Weights of a small GPT-style language model, trained from scratch on English Wikipedia: 24 layers, rotary positions.
Each number is 128 + 24 x the weight over its row's rms, rounded and kept within 0 to 255. Layers, rows and columns count from 0. Numbers have three digits each. The size before them is the row's rms in percent of the matrix's.

# layer 5 attention query, 512x256, rms 0.0703, rows 45-63,109-127,172-191,236-255,300-319,364-383,428-447,492-511, columns 64-127
084:088077111141093125171132120123138146106179114111112163120168128109095109109138066139151101142101150127127131089117113120130120156121121141103132127114092143134179132105133125153135160139113111
090:169118107156111128136134149148150129143147123101153147128134160105077129145108126101119106161094079113141167130122137125148091123100138149167130155155106066118153148108134156101123152147155107
092:115133129148139083137164161098142141164109095132119145169136132153133125084136117133163143108108087112149152112132133109136155093195119107155159149143145160108132114134119140125144161136118180
102:192131157112140107116135153111120132138136119132158113127121127139125151143118086127146181142142108132129124122098146124122098100127183117192138140111156152137126137112133144104107151138130135
106:119131134133125139137146105154153135114121083132140159140119133135146159113106142118125116095090097172117187158129144103125069156141167139111090133173148096076131165154131125090079121138120079
081:137162155109129132151172161111084105098137082131129135141137122142137117147134092123125123095125147091141104103120154139144181098150114136095119135125131157138143099125176113092091135104122169
089:145144116121143153094106085120095118096149145108089155115148108117134077160100107146101180105142151122078096173161159108128109139133141128133078099104115104149076151122091104126120122136125108
088:086103122140140167107081124153144149074132119119153122155119107129145111140145114141108158147132154143098094129134156143090131123117142102146136120060123115138115106098112133159113127139119120
102:112126115133127173127135137134111126125176131146111121110096120174108148090147129106111121132094081125143131094120138136160138128115141127126095132133110123124104130144124104124114151162109145
089:102115121114127133161107127140115117168130130131174121155105162132146135159141142120092174077193126160130135101129144131146149110116161152132105145133153132158111128118124101138135120121104170
098:156148130130156128110133101126119142162118148182124190108137130121144163140083147109097139111130080154105138177102131127120099104130122143178138162149132104175137140107105122114148125144139133
091:145142135143152172105159114152172125125112126144137151111152120091148143139103145142115137130148126145108155155182112101106103147115122097149139116170141100141119145148086131108125134093098122
091:119102125167113118145114123153171119097147128140123124110112136109104098105139095131149121177141155099143110155113124136093091184134109143109105106152132134107156150134118138165127120142105130
106:138150160140159111114098135126124136153139144115086158112111089152156124131122130119129150107118173134104123147150125103109112144118129117083134123144152120092170136160166130105104105081136133
107:119139159121081128094101124101131165158143140108111146091086126130118115144151114143084131102130127151133131138101108153126134081159097119159138151152106116141152149176109118160109169145138121
095:118112113095130132153142116156125097096122138181118136133125114114162118135151157148109093164143139096142141100144159121132094149098121136133143133100146110115070161152136145139129117108156113
085:104111108094140117141152116147113130137101133087113099142116125122097098158147103100135116126158124117198127142140140132166119118091114133105133108156122138131175140156177143165126134135108119
091:112110137133104122111146105119115124102111116138164114120144101143140128075109145091104129096070087145141151162139183126137169125137133094130115146196145130104120132140109143114153154156129123
086:161123163131114095127138137127133143090134128127114138112112129104125148148170113132187163130133119122126139141123161143103160118170131110121135163114160147112141107126149114096134097168111117
093:102113132092159138139112105114163100145152134095071124109103097148124098105110131152123150157117149112097132133085082165137168112122131107152126071133084102091146115114082125100143132113139154
101:121139125083103124132135150116136136143151150150114127126117143136111130146105091140164142125117086116141118104095128106186130127120152087105129078105120135113115134092140158095152145143095143
097:118104140079118114199116122110147097180124139155069127157132140146101107121159132121133146128097109147171103145115104104160155139143140125134114115126123113108136113107146186171110131098105130
094:107104146102137112125133110087128108112121118121139103112144152123143147114155123116118106105126085124143159152108100139144085111135125176103130143129180139133106108130103127149117172115136140
094:106148149152104138143143140150146119102108094075166173139127125124144171154128117093162093088117127146101087131136163131190110131136104131115121118159126137110145143177142131109080116113113188
082:081099126082108136174113093097102120113137136129122169173121149128146166116137139137155117144108115110114124128132129114162136147115135087074086106112113117119151114118123137062133147129090138
088:113120146111121141134097092113120117135139096146136108103175093101129112106102085149125151163137145148120164150118150121125110091136137108116120123123109102146136136181138113119138127127102121
099:153110187158179109079094120131136099114085109100154140124133121116142135143124125108102141125126124133098176163187135122081139142166093156152129137156145147128124131130123105126148123143173141
084:137126136166152136121127155144152164095120126128180113158120111128140165123124077108134108114135101103157078112134144124184083156111136140123137095176129153158147123094124139162123152145140142
088:153120160109107102091153116105107126149122114165159137126110138137106114104145114143176114128102125161133174145130079124106134148149122104100118146091146118148104101118143107099157121131073108
103:142121150121108115121135118145096162121110147120139132139160072151128160164139120101112130071132137125147112097158123155121150129122138137151124132154114140124101128137118155170149163137080106
108:137089156174124117080115156123144123111132141084122130110120098099178129132139127084111103091149124136114158130150102146106130098126085127108171171127124147140138127201142113176125136137132149
086:148122094164172132155102114082152124127166126131097125126126129139134083095106117143132113165110132098136166148153100154131145152115128139086101154126111117087158068142148109078156121132109164
104:133111065147130130131130131135118126123088139144113142093100164110139138176132140090117129135111148148157074154137098150148109122125133105098117134102125141116130084125102113135137119147090124
088:137105106164135141116121125143161148089106181128149120091151123074125133147114118119127129119115121148105135164095140131158126108086132103087138121120120111173159121105164114133129131132125102
092:106141116072169102125119093122091134150104132164122100127189108098106164149133140119130172117146133150161104136145175144094150098155141097115120137107174123099148128145109089125164108125169122
084:104087092096112121147128117108126101056176109117108143155126177121123127117087062098113122150165128129118163137161138142149093151121098133126114073143156090157148103158136144095142098137125148
104:088099153128074152155120098118114130141110111118104121162136121159095166134167136123143167110124108135143080089137141092159165169135139099131135093133132115089130166147121160140088149135157136
095:124117114153117101151085126152150099137094101093125148166082138102116090143120152125078133103091165129122115168109128137112137131152107160142142149096113155137126106157148130127119112157126123
100:102099112098125109107148152139171103120113090117167110117165114145089093164149112097116111115112157099175068132158130143151177130125093138114134147104124176123151098073117152116137119146138133
107:133132144133139104154150109131186114135148135182097153183159131095092125135120124126092135115143075083101123114153147101155134122125121173112132149124163112143145101134135117192088120122138106
095:128146178107088127170179130123108117111150131159110130158099132125093171130104147126145162154105166139141124079080187130106116117089139077138174108132127131108121105102161109123083124144135150
089:126179160136084124155129138104167110145123121138125148153099100121116139118119138157122171143078103122098071106118117100178107120126133136096110138121128133116125133087144148075093128163135129
078:148140144125146129101108138096111145090120122110118160119126110140153136118139171168129189114120117127120121131107166132152114085145131109112127161128127135121102169167107149097168142145115145
095:106121155163133084125107093125161100163124136068150143111100118112139100127150126157114116110154153134130080090132131085088124083185137110107101106158109123130121136137146140101115126186125102
080:142068141089094130122165107138161106158136123117137094151121154148099139127156115137128128153100142094145112146124106101160102149089138118112122143126142156150146163147099145142101124176182121
097:128111120159150115127116127112171137129203119155124146146136130111118122146120141113133132132125122120117130132080152112209112136094130102149136130186128126153137100129170139183135150088096099
095:150115107126175120131098138091139108143128140102139098107182167141161128169112108158132140125166141134104111163141143121110164110141131111078118123154160096174140133119117106096167116136121141
104:118118086104123152133143104145177147100092140135138067150156177132074167094109111096111100138092111104121085120158137135115118083132156150158118107186148095150101114107106175155143131150141193
090:095085158147125115122125124162075171101178111126126147167100117136141126117190151130145086140136148151128161141109125144135130174090108105107123105116072100134155134153094112132111102146130103
097:170129138147171099081096125126111162089130113125128120106155083109147174204115121128110164086119116133143155150119118136112116112144139126134139150115144120134110168134141114144133125141084130
098:136157103130138116121115156134119129104126115102141132099135087107141176147146146168154149150160130157150079096119165126123068100163162102167141131131110129090156154110143082104142127124121113
086:158149138102148098150121113149150110157139153110110138125125163080120135146159127107091131148130141084101148117150156142116121114149147099105154118159124138164136083101134149154072151143084160
095:152097123101171143142115123092161084128079174101150113129089122151120139156118123107121132104102093116111144134130137112122092107132103136125101114130149158089151175150125147096122110215108114
097:144128131138124129170134148143136087106115126132119131138125168167092187142101115085130137108127139151081129150149161158120132043146125137145095121123150115146089119090113158095145114135107119
106:118119130122126123117116107118139151118166158110115111121120143158146141117165190110152116157096122115127168139139107142160144159171075113109150126095129134131141123139120163122102160123143101
094:149117067091120153109117161158127110110119159139141114104123111088126155135121127127119148151137152123132118119132087146122105122138143111139089119146130128123127173151089120172094174136098144
085:102120157164094098114124112108160163145129100149102064114138113136088129155153127109129136105120149140142098100153095117178125159096132114142119156139115132150125134094147142143140137146137137
095:158145124157145114164118082122199117158106129140081159143117100068116116127094163140100128107162125147101108101132083100143099118136151175105095152140168160153136124172127136127123130164103137
119:147138145134150138163191139127163138124141092123116124139094131136121164141069103157103133089134137117148111147115107158101095150108116152168148104156118168156143108144153164096123136149122119
086:119098142171082095148146123135125141138130155144064098098141100106144104134154114126115150088164142113071139147150113141123133113142162118123202105148121096126083130152156111144135076100155137
098:136157118140062200137120138134127125126136147154131159108127126127113109110144122106134121188122163118112138146099148140153117156104149140127152102167118138106099124097128143122130126088149136
082:110113139117154116131158134165111153132119120145123117175091080112119070135130125154089110108137153096145109123122119132148175148115113177128113111125131138143118127131144126157134115117135125
087:141116162085132138148132145160132095134085137137150100099163087147116131149156107130123137139167152100138128155125145091121183105128124112093094158122103121117136125152090139094141157093095167
104:153129132140126113141173108157134114164154114070135101153110121124083143157125153106127126098148098118164130150124096124110104143106135141117150150139106142153122126086122143118107142123121095
087:111116134099163137158125150146098113126135101124141103130129127168121116125092144131123139113117153119130126139135129133132149154106153158126125115150171113130113157129135135115118122113103093
092:116137111133145133141092128118118115157116134115137140148129136137142162129130131083112134145114076156127133141139150172160082147149145120116117151140209100124108089112172082131130125075149154
092:151116164132155084137126110091131110125095109122104113147125164141132164131130116111104170109112092104108156142183131146123085092136122116147134178164146118150137137159121138148151094170136147
089:124127112072082150108148131125099141104108136133129112136131153117156125151155167146115095121160091130057150135135120145109112094126135157087108108161140086111083171120097140107087104134102189
090:122115147157108118137097137130191093124162090112138078141123118143140110119135123162124140138097133150132151133104112117123164140190132093132136142104156097111170124144127119093135153108110098
091:122137162130152150109103143138097168119139119125129132122086128107161109112114113173101108112127163137130140169140093164127109078137103133174140130135137103153146160140178095136156123131130136
106:154117108121139138130120108128153129157124138124092098127135139121127127145168154121129148126140102120123163085144157141142121125125115058135149168103135130140170137108143100143086165160101133
088:179111129122136123126102155180133146143093133133102161150106123120173136113140106132118109112146157101129127170125172162139112146099146131158135081126121136148076143129104109102130099113145138
106:146136170130133082133157171142117155114109087130146161132133145129164169128116146152135082149124109113155093094109127111100113138152130201137158094136138126119107119128121146124084159133123111
102:122111137115108154153117109112112108100150126161146108141142134171075198182111128127112085123130065100154141136144178127170132088123144146103071165178118075117112155117105146147127135130117176
103:130109120082092146125111141164078115126163152138096156109173137167125100083135146161121123174114106104143126176110139138102122159107135141116166126077114123140092122121098114158123153097152134
081:108119074122073137093105129142133166118122130145122165157136129111160100090106139150125121123146139143111142090124152181145120131153133109129119102119113116150138114118115123133110155117077150
085:130174090131114124162123143127109166109109148100160129131093159112118096160082120123137110143107139105154088171112117130125151152123137128139129132127147142141133152098124192156151108105124132
093:143104125182143066151126155138144128128108134101105139141098119090125107116116106079159127071121165123156111107103088117127137171118107124158124191127120139167142120163138160124170137136113144
094:121103068150141129098117146146128117137143126131094118122130142176123086133153131159093099115130129171159136156121121105112137100090135079120135113116121098119140154151161133131156141110160142
090:087136115136089140160125109152145136144109149160096161101104154082097145143122158141122134168111157145091114115135109115162135142140104122106167051128156101102137127123126118137113143106180145
106:136167115096106167137137146164127154104137143156146168082105145095112156142121131142127134143131127171144091108114149122127093148130164124127124120104113119128139146125113145143100152140078102
086:093110146103161097140131135112155165151122138156115142141115118131078129168114173107129130099134141129118117070157117120157093133072116124150123090158124138105172119158163119101145106132101089
089:147162132147164128121114126141107139125163146119102067143126129098174148155106114140099130131147143115145106159121148166103084144091137150157058106094098142151113144103114096130146128136096148
094:114080127080109193140102109145127164136152142118106151086174162136118086120139127173130105154115121131158077127130149169131105084131092112153131146056143116141150119119131120129134136115123141
084:112116157132157131119149150110110099141110174095088137101119157122105139157152149116141151156134138088103110104123093127145094132108119122151113124108092133120181107111161143132111107168144117
086:130120164075116126136118116123110175089116137182119143095126159119118141161099119155135129137094131094116098129144159103109143111108075161132108148128135137136166091117112110107107131117141111
096:117078147125126093141089107124118135153099115113136144133151102161189109103120113143148109107111105136129162177162111114065196073132097123085144164128112133150142096135109120134158160106173177
091:151133094149076112184170146092150122145120137156143126103136155157107112136083145096136126152104099110148134146161074149186132128106139114155121103124149114133114122108136128119130164146111175
092:160175162153138126120133123179121129124148068102098088111126124107144138120135112097085133125161149120127103106081205157103138135095134119164154161128126103150065095133153115149120104145150122
100:147130124135144115108138137173122178101145059121099142138123104126154090120127096163118129134150141127175111138096119126117138106114115117136140120127135138155130149129152126124103104113143121
104:089097140104134116093100097148108157116108113108167130155115109112191098122158107102109102078181147141111163148121093139103157117133094159124133114112134156148092129155088098157108107113118140
095:097101115146112128146134146131165108105136162139132130150073139156105123101109161122132114140141145159116125138171125109158107129147095134087150112092120120120140152127126142123145156111139127
109:153097125120130158125118124131128081140091169118141127121146159121157102147167183134115121140126134151117155149119081119133133103108152126087152148102108125120137140134078160099122137181120121
085:122105120108097102121105136114111132117108145114159130134116121126167158135139142129153135133117136138148104113107090188129165121098146162142121118129103085143127129126127177092167125154069152
094:147132150103127151126111128147128146140164086149134134114149191093160154087109129158127149166152164134102090129131168095136134173130094183112141117096150101159126125145161106143132105083131090
100:126154104117097167101133123136107075158121171095131129106106133154122149104122153113112144101197107174116143109135124130150085121122188110106130139110130121104109117147112137127137130172133108
087:089131139132169155128117101133156133119131152166101133107131171124086103136114129153180153145091143120123088123098162124159078133135102087139096105102139139113191128140176120099103095154113107
099:096123161099161119153105153100102139146111147143122152111099100110132124147135152115128115106103125131055149135156083081105125109109116139119146121145120106131145143116135125164145135144152126
099:105136135104158103120100141145139166131132102154117127091127146150127099142103118124142141160141174112092088147124136109141135146137160169110119110118107178152173134102101137118138111142125125
088:120129127103096153144114117112108126123164148115134137147131090116131142140107116103108142134111135164102140124159109102137087164107124135115158122146151159106116142149160152146131109115116117
092:148111152122094148108131141143090095074140114123143110143099122130101192128092126123102138111141097116156152104110164076143134128096130148129127121158157097132131137147173098107176152187087140
094:113107162112121123160118154112135101101145126105120115139133146142136102135105140164141138130086156125164163139100153126155109164146116124118130093122137166092122106119201129147134105114092115
094:162093121109114138114121107147132109130186130129127082139181109133125143145102171141137115122112128173160171117142167117163114158133137104123110167139089119141130132154137068121147105088115122
102:120157153134074093132122132173115118099146141091108130084126120073138104138098105159147114111118171127131123088076106117097160173137125151109132105111135131139130136095117181141127101127107131
102:092142101119097130146107120111143122124095130158122150155120142102131103146120146114144116127073117105156110110135114085149105148106130154134131127112150147153145096146129116124158138104146146
090:135170085126106125089102129111083129129153124123114146136099112092156134158146154136152140157167138149100124104086103112110126121104143096134144173133131062173147112146137147118145149124160120
085:178133143147168133086116147130081137163138148121138180101133153152166115139135118141114139145135109136075108133136088155099135145142157116105117144138146121154096113103088103123099107108129109
095:084157132080131140182159090145161131142125103184109120088120136101093128142120156114154098141098113064108105080113130091161088150122111179100094105152150176114133126117162160114118128131104152
097:157118114162121109132131152108100093143128165116104111168131142136118113133107129114131155110166113162107177176105153111111134092135122127161088174106094126170123115168110095108164140125155124
095:128096177069169130080121149127110155122111100113152108126172129144170150136119135156124160112128135150144152138146119131133179140180141122096113121125148117146120131169125093136119095124110100
100:148108144144170125120151120150113138108114156109140116067139115079097110108123103164150116194112137131107114116122127126130171133117117094120107115104131098113174129113133158132142159142120141
103:117129166147161148115140111117120145119108128133143146101116179105106137158129149093106101094149117082082138142150103095126098137135123145124170136168169128113129111122129179181111128120145104
087:108150170156170179157115096139179117114107110107109132133149101095162158142105121125122111114084120136159129121165115099123143137164114119137123082130124150097147103143142126124093098102159126
102:142156132123125129134134118126134101156135151137144166151082128123105128154124148122107150134066152158130145130110107111126101112143143120139114119138139122139132069130156146065146130145120146
089:147136165128122136136115164097071107130106071124178135155103146124153137145115158176112108106141134097128110160089152181093097131178156124156153187132083126106107164125163100117121114127139109
093:125124095109151090135158111109110087150081136113151116108131167125098140130129141120087142089131130111145081105156115112117110105124119115116148136139137090166109116142161128150135087133139153
090:085108140082087138147111137135115112115123120118084109134114127117138141134139111169174123118125148110148107123128146113165144186090158148163128146153102125129147141132154119134133116131134137
094:102067149097108122163127125115150080141118110121102127131148163128087115161152098139126133172154139139146153099116152144143122161138130136107141137130122151122117119086142174145094140154111079
108:082124118122140125157114115099144101132069140129135123098116115104141119157109116122127122133133125105149128113150127137102148121155098116160148134109144133142106126107131178161162124161113129
101:133169115130079156152165123123162093160133163122114149137114157150074146134121138161144168128106109131119107119103131131125107122135163070120130105118125101112146173146142116123064129126118111
104:110105114085148107125129106158079122192123146145102111149140153092139131130192105129134128169117131097151144125120120142142145084132127113087167136112126134087126135144136135149137164166151095
090:101120140148115072114148129118125108137165078127136129152113100136095123147123156116145133111114103129101117090125116104168165145106112137139161161130180137131105151148130143128093152146121081
093:161109146152098143111103140100150141112091114134144136162141124128121120084164104149125173162134132085141106109145209129110141157164120108119094125144113174145133164128167084145122127166091173
111:146134140158149067134133115114172126154093094114085110097139110118169124142122087141173141119162143131139150108141121145109124095174119145128130163122096110118160131121111150120147146134112122
085:134105143127112151142142087111124119161108148123127133090139161145104164145185170147156118141108101100122137136128103106131145152147160133099130110134115160098136160110161147144102147144135098
098:153135140128064151077151113116166151130099136154120079084132142129136130137128086148111174146140118101179128158104136139129076137147129102127126120138105195148158149127108094114142111132136133
095:100162140126121131120126197127125131146109169112167132125156135140144132129123125125115154096131158105131118165118092158079111114111092090179160148124097094151097161128096133134130148113140164
100:108115082108117100150109123083140114141122148113071146153113159102145111139116124126108101135116097122158132166142098130104162116127149142106188140142136123152157156146138148135173171150159175
095:110095148143144150135103124100133141090079130163142120129153070122147127109114118102118153113146112128143130141181151119156172148149137157125073139139104128132152122089119149113166148086085165
096:115104116141135140109118112120096128122122142123166098151117155103187119102123135150111135124155167125105152139123165160118156146164099136127119162135154121171118151134131099167117120115155131
103:108110117125158100130162125105126151145136137127165090129115126122143130112130128145148131143156160084155130097133141132148138071115046162154137104087159125123115125128123137175132142136126109
108:142182115151121104141156122130148110159132140100123153112090152120092119144101112126149153124103129131155130126130126110131070133136172099130082094122130100089150148128140151131095142121134141
099:137145117150153091146115124120157115176094106137160152115152134148145122105136131165128134125133141155148110095171130105108138165153138127106145112113141101126098147133144149103112135098151119
112:111113109166164136074092125143136134106138187131101110147134129114178114169145118148099123125150091151144134143112126195127127101106159154173143122100137118146122097135121114064143104107116170
116:152177126146122130121119128115107145127148130133141194098127136141133120155094164135149139142086128138110089124131128102116134186129093159135150141143126170110123099130134166085118125102099073
093:123162103142123108132111105148124098160097144143146168120098130092115146178127077113104131099152129108143141149104117126092089153140138151103135130145123122096159117154125177081162157114100087
102:131129170137083140102144063123185121129084125135104117117127123148127142126135105138122158151113142128121126117140156099151103159157166053111130122134088152123142138130154121142108128160103118
105:148108157145151112115124168121157093116085124116059108102127138152107148137117097112143156098118120103149125116116172124131111107144169119096136136161105146121153125136148068115093157142141142
100:073130147141111090145136145128155095120087143134101118112138159096149145146121143169102127137141122131169115134094118134107099097143136189158133134115143156077116131186158129159128130090140151
093:113150083143153122152127143138141099145101145130113143114162103128136107121170141117154087150115147092150139142100150059115136117127137098127144138122140126134152117146144132135115112080129130
097:140134108107131131092141091104135093107147121079152189139120151099133141153116103072157120132137117156095134143155085101126148136123131120142136131162142140129107118116140142094133138176135116
095:141102153168138090114143108143103128084166105132175150120152106123150162153129159114127111084114106131142139075147183116126137137120147117159119116174137075125099100115124108119119108088085118
095:177138116154134135106121150167128149098146131123137147061114149148124133101148112120106099130136145123143149116073120150115098105107170159083113144118120111135111133127108141113134115129135135
095:161103156144164132148107131071144139113177074117147126121123170136166095102091113128119103117126160133112118140133139123156130152085120153095103109108157123127179138118123122130121117130106148
087:130092099132094135167127116120133121077152091136074143123127129117165122096167151096127089140101124133113151155113078140134107155131142085123114153133145124126118133181171126111108132138113131
092:138135091088108156126128113113163096138166146143152127125118175116123105175116122098123153154161141120137115167072108138167097076096143142101134146093138138135147084132119120133096134161164122
088:122118093093142143145087191094137116137102172173120160145111120148174115123127104145137136164144115128102103144140161150084158167148111111158115142107115093121140120140116113133124143118153100
115:102116141098087135168139108134150126127111074137119154164146117149115135103123130156151120159064138111109139120145101088136182151125112109087113110112111135112186140110140133123081082144109118
095:171123114135124086103137138152120118130137130093154117097120158147134097137109098119083118140138113142110144157083089137116099098124169172084101156106097150133103097107155138126155151184109104
094:125166116130158161130151104189140135098102137146110092151143162142129142150120093143098138115123127126120131147110153167119105174104178094124086137128151115135114104178117126112126121115148131
099:096118118137145135128131112132128140154128159129129087127141145126133174155070105099112149132143148134200095157135178132158137123136093118108098136119178131111136141123127124165159126136151088
095:099135082118137145130133171134135132096084151114124148144100109095097096106154109148165117150119161117144153120101160078106150117127131114133148150121113117110155169107136168137102122114173086
093:105086113119146103155127112095145134166129159138121126140151163178152136103142148113170115155121109113145129127146117086147140099153090131164146168133112106111105134157126141151113136113137111
106:114100106140133109181144127112157122116117137094130115080159108113130103130136103142159133179151094110120128166126152134107124134158106122150151143104155119143141132193148140126153130151182137
100:095122154102129164098106129098140139106124131105152137134138130124123131138137123078128107106148102125127186118175124107144117147130125129145164166142115045127137103149139144123126147146144089
088:165133099115116211153117137100148144156117150105142108157123146115116111134124099104127134132136097086185189136150106127130140096131109081136171117132105173143116179136160142145130162142153169
092:147144116098129151099131109142133091090179093138162155144122171105103120133126136192110108157120136135128131115093133136171110137119133127146097075138132155136138093144147131083083138119080161
087:120137174111182103126163116131124118131141091131122145141167105117146146109163126121121149144134145150126148080137171142116167107127094109134147073100130120143150133115142106160139154123085157
# layer 5 attention key, 64x256, rms 0.0623, rows 44-63, columns 64-127
105:102114146134075114126121122103122104118138123166152125121162181093160138136147134101081133085110166139138084101130094110115130141131134124170144119146139183143135108148144115129138093109114180
107:145139144129158121107132122085119123144121136132120181180130097171117165150132123135139134107103055105153139156138141122143121120112140138118136117163148114093132104135116116111109166120176138
100:125160107128111148125178144109140149118135088120142116087134123151107148160093141134169129135079140110109078096121170117123125110083124085105120098119140115086139094112148106105110173117133109
099:167131086148121107138145153105213078143083089154124152098142108128127157118148111138126142166084117135119134135142155116120133117168070124101136152095164143143108122168164114073155147084170164
097:173148152161157123097166111164092133146129154140157119107124155144128140102122133136146157141119118141142110139135135142156139136155110139136122120166092162142125174119075136106142151134115137
089:105127132109071141185163091175145132128162118129137132078167118088156121178137145105124160148114125123105084117124135118079183154129140107115137125134093136139142102087130143117116131164103142
100:115122097170170114102177143110129089128132099148143136158092155083093131123127135135148117135100107105123128138113115065179104114113095088117122118077130121134111116154193134094124133111157139
101:084128148136155157116112087057107096122134117139153160154101116162130118174097153134127151127134154124118145126161144119159110126128143142113136145143146138113128101129140116127126132140124057
106:109131145147150126127111119132127122135106140102122116121148118170147149121101137123121122120117097170136157110155160150128120074112144159137104185165160085136126174101108080158094128178086143
102:126164126084143135168121143146096143119130121149134100155139149120129133140136123117164105137135150085131065109076158099077134104132154117132151097139127085118161103117141147110110097138110141
096:132125157135090130111189123144109074127125136112122102135109114112131119123128141131121128115158112130120107113144082144165137160087114150137131103142095138107104113133120141117113110117128141
097:151114155165165157145093102134118127120088116128206122117136137115139144149138148125080153099126164160139128106129103151135150086168140156129131120148109129155131123157125132130159101116144147
100:179140116090148134150091137137090162147093128138093129130099122100143091133130159146092153121170128136137118093119112113097141142148154117175191168123110135133147127079124124162120126111102099
089:169148120106161137139100126154096074137147129126134117121110175131133150149115119124122131137150096103157144155107163154114100151098120142136096135158160119139145107124114093142084137121114157
094:149123172145170130118066136120154104105140120112112148094140131077159150134151108102103095089114117084120117128138138114099111180151115147093140146173170116128155121142107130130118137114122149
096:161146137141115139120072139096156155139167113126119168142115143110086131099127139083081187099116138119126128103115146122124099108108138125099088139113149115120135135097111172092113105161113154
103:138121143100105142053140131167141121143113118107133139109102144151146135123137115157102104113132132114106116145107115157154089148134136107133098132149121132126082114104138107112119170104130049
104:182132117120120134131114125168114122143142142163136141110120114099134089139142134159141138142141114127150099116110152120124126177128154120140109126127150132113128157079154119129092104118101132
108:093117152162090090160143098091156111140116109126149128118136142184120159152116131126121145124107149137100139127142124131114155116131096108085182130109086149109144105134167129112153131143140117
108:137121103129136125188140133133169052130154138122149155124135095199127128134128142171126109162109121114136150172126112130142122122153123130152139112175161139179152124154111146154104130142124105
# layer 5 attention value, 64x256, rms 0.0414, rows 0-3, columns 64-127
104:146110141131147082122135110097151139144152112180132108093096130066140169163165096147133113118132145110106160142129087167093149142145091155105125126120132122120126121107126146116140161117107111
100:152180148077113154138124135146126138105150146092079125181127120101104108129136152115110113135126185144118173120132148118100131120118154120140161100118128159113086135096110160127113109093135071
099:111125131145110112108143124108130100125154082133167169150164177106108141145123090102108153145129116163111156109110106128112139144112130130161113110139145132118103141122137112103079089115104113
107:102128110136100145085125113127126133193132126095092112160121148147104108127108158124129122105139089102125093109125123122151151142142118107140141125119137119160149126149149138150144139154170120
# layer 5 attention output (transposed), 512x256, rms 0.0496, rows 0-3,64-67,128-131,192-195,256-259,320-323,384-387,448-451, columns 64-127
103:102116091107102191152108151136088107102120134153138129155126098156137096142119130136146141137159141132109100102144109105165136153128157084139073113115128167099138123113131138143134141125105160
097:109144117117108114164141163140149113133153109120115140119151146155077147111105112152133137115103146147102149105141150107128146121088126115128173172115091140174124114137153140117147121108142105
087:143125103096145112121115121110144182118126114149113095112150127121097144128051128157188109150105131188150118122144111127142141118083125139136137169101121085137143160107097076077133097119130145
095:198128133139152150096177123121127155109138121132166103143125185152174154108091127104109124131106124082205162117129121131148099048127123148141131152107134127107121143114128100161120122121099118
116:153116127121075140143143160147151111117137154085066143130116134155107104138106120125125157171111119130123137139092118081127102107123118093199088135080132133109151145131118124151143104157153154
106:083120090147113140114125130129128088131114156161145181092157104188141083181151122131153157136162140165135103147090115131147125133126165092136123088099124125130150175137123142108151153134161142
103:133099138166143115109147120107104127143135111114126067089116139099144157132128131201174080079134133126100132142143087076161146129147180139168106120151142108129134098139122145163134121130104130
103:153103155134115119142125165115130096133159172173148136133108164123137158112139117154135129097094123093110140092133072139147158120117124136158123124126124138174142072148106147161119131129114107
100:142135132137133168145152167139101078109102111131152154184128155148077115104111116097097115136102070137162141113140109125205103145111109119163093130150106121127127144133151173107130102135127171
089:147145140114096117113123142102165161151100176167129152096168161091121095142134112139092144093150118118114111153113110123125112127162136153102101167168089134142126147155136086200088153122148115
115:106145098125126126135133146137132133176117189108123114088092134126101123125134131150154145151180117124170152135128158176132165084159104133078131111111106120120119128150103114141148177145124122
100:121116121169128137119129140122166126115091101103132151076140110107159106128111139126114072147114138147107114168175154097095190149134120133135138148132131119096133184100104103144163140127120107
103:125144118088137126124129156109127108141116164114110119113128136160138095126160146131126148115130149094141102100133106119193113135105147129120153147129132148148144079143189126134136108149097147
100:121148151146174125117106109182118121116111123151157135149145109123119140099126118136115182127130121146121157140094170127160148134126143154114133149140126114136125083145124163118138096099164099
094:137162095101120134093117095144135141091132133100141147109140140138136119175111132098132152118164125079124123161138142133152134066162140159047163096106133148098125131138111140125123170146112144
104:123121139181106122152095134127140133128108103100116156110098121101145164109112119080103147106114160138118148165155128171151128095142111097138131114147117121108109136119087125110158175132145160
104:109135112113139113147126126089175092092126141080118077142066134125121154097137162123157130174167118168112138088130125104165123151145126088125125131171111083113154119119115117071154145134122101
089:126129118138164132143117070150142153115158131192127168110153091140094129134112104148133166075105115134095107117145129124130116140123080076094110158141148104143130162145130140168106137145123130
095:118123070132128167118102109128116143112115118124129132084146130082140133150115078095126086146127128091114120131114174141106149102138103158125140145130106122103112096108111158155138137099094131
106:158154129138100139173139155167147147131138110149131136112106134131121129117142126102137117157107105098122142124133103107159138144122165135134113129141098122118116167126097088110148113129118116
096:118173135121127156137149150163183113138119129131119117129134148132101134100104154081102151150141101125199126141152132111114116086096078117182136173132109128110099122104127124113119088118179155
105:145073104155099110109104108131110148097180112154153175116111116149154110148122086164140119086149159139118143095107105159144134157116132178109123120131106109169120143098099122171146149146137111
106:109145149086143175112139131156150138129090184124094110125136108120101161094129120097122140128143075079147133118100130115120141121135146144122177134120154131128125090161087144132132135104166128
102:138139134102128153123130144178130154099132120125124144098130107112151130111102119123108124110090128159112112083141109169103111115153146163117118119106139132106148149144093114132096156131116128
102:112095157119114119112115114120135127100139137112143108124108125137114113190148203145108116144151121151134145088147090111155138140140153167151095144150123122111140082099146165125110065133113103
106:084201157136140140093157161125161096155134091176146135101120096142159106135146113131107134163141119121147122130118124122126123129094124096062166141138121168126114094101118111153140127072095145
101:139091151163155080119119105123136215101171134102127145128160117120074177106114168137159110116105075163111136076154129074121123153142120162147121140132128085106116176166143126101169112101128097
113:124087147147155129125119140100167161126127117174151162153147140158165147099110091130115151118172078141075123167112084130109182142134101129118111099122130150094129148141114150140138184146150131
099:109124131153113146073122111169165164101156066141147131125128116109163131136083109169132133155141117096129150101117112122127152145125155120132096102106114136116094150107131153123158087097095168
122:119159100151141119103144083090162138102129135132134093149097141157113173124113140132142178094103056163123133113105092108102081103120134099119130134134126120153117159148122151157121095134121128
108:129073149142128078161128127109116135116121095128112083072148100140112154113094127145153095097138174170132131100115116114132193145100152064110109149146150111118131132135138146106155141128106125
095:167136112114158117129129168112155149169146150127144144126129161109151100099097186062123122146123169113118107182087117129125118127100145120137136097078147147077117160138151121103116116112114098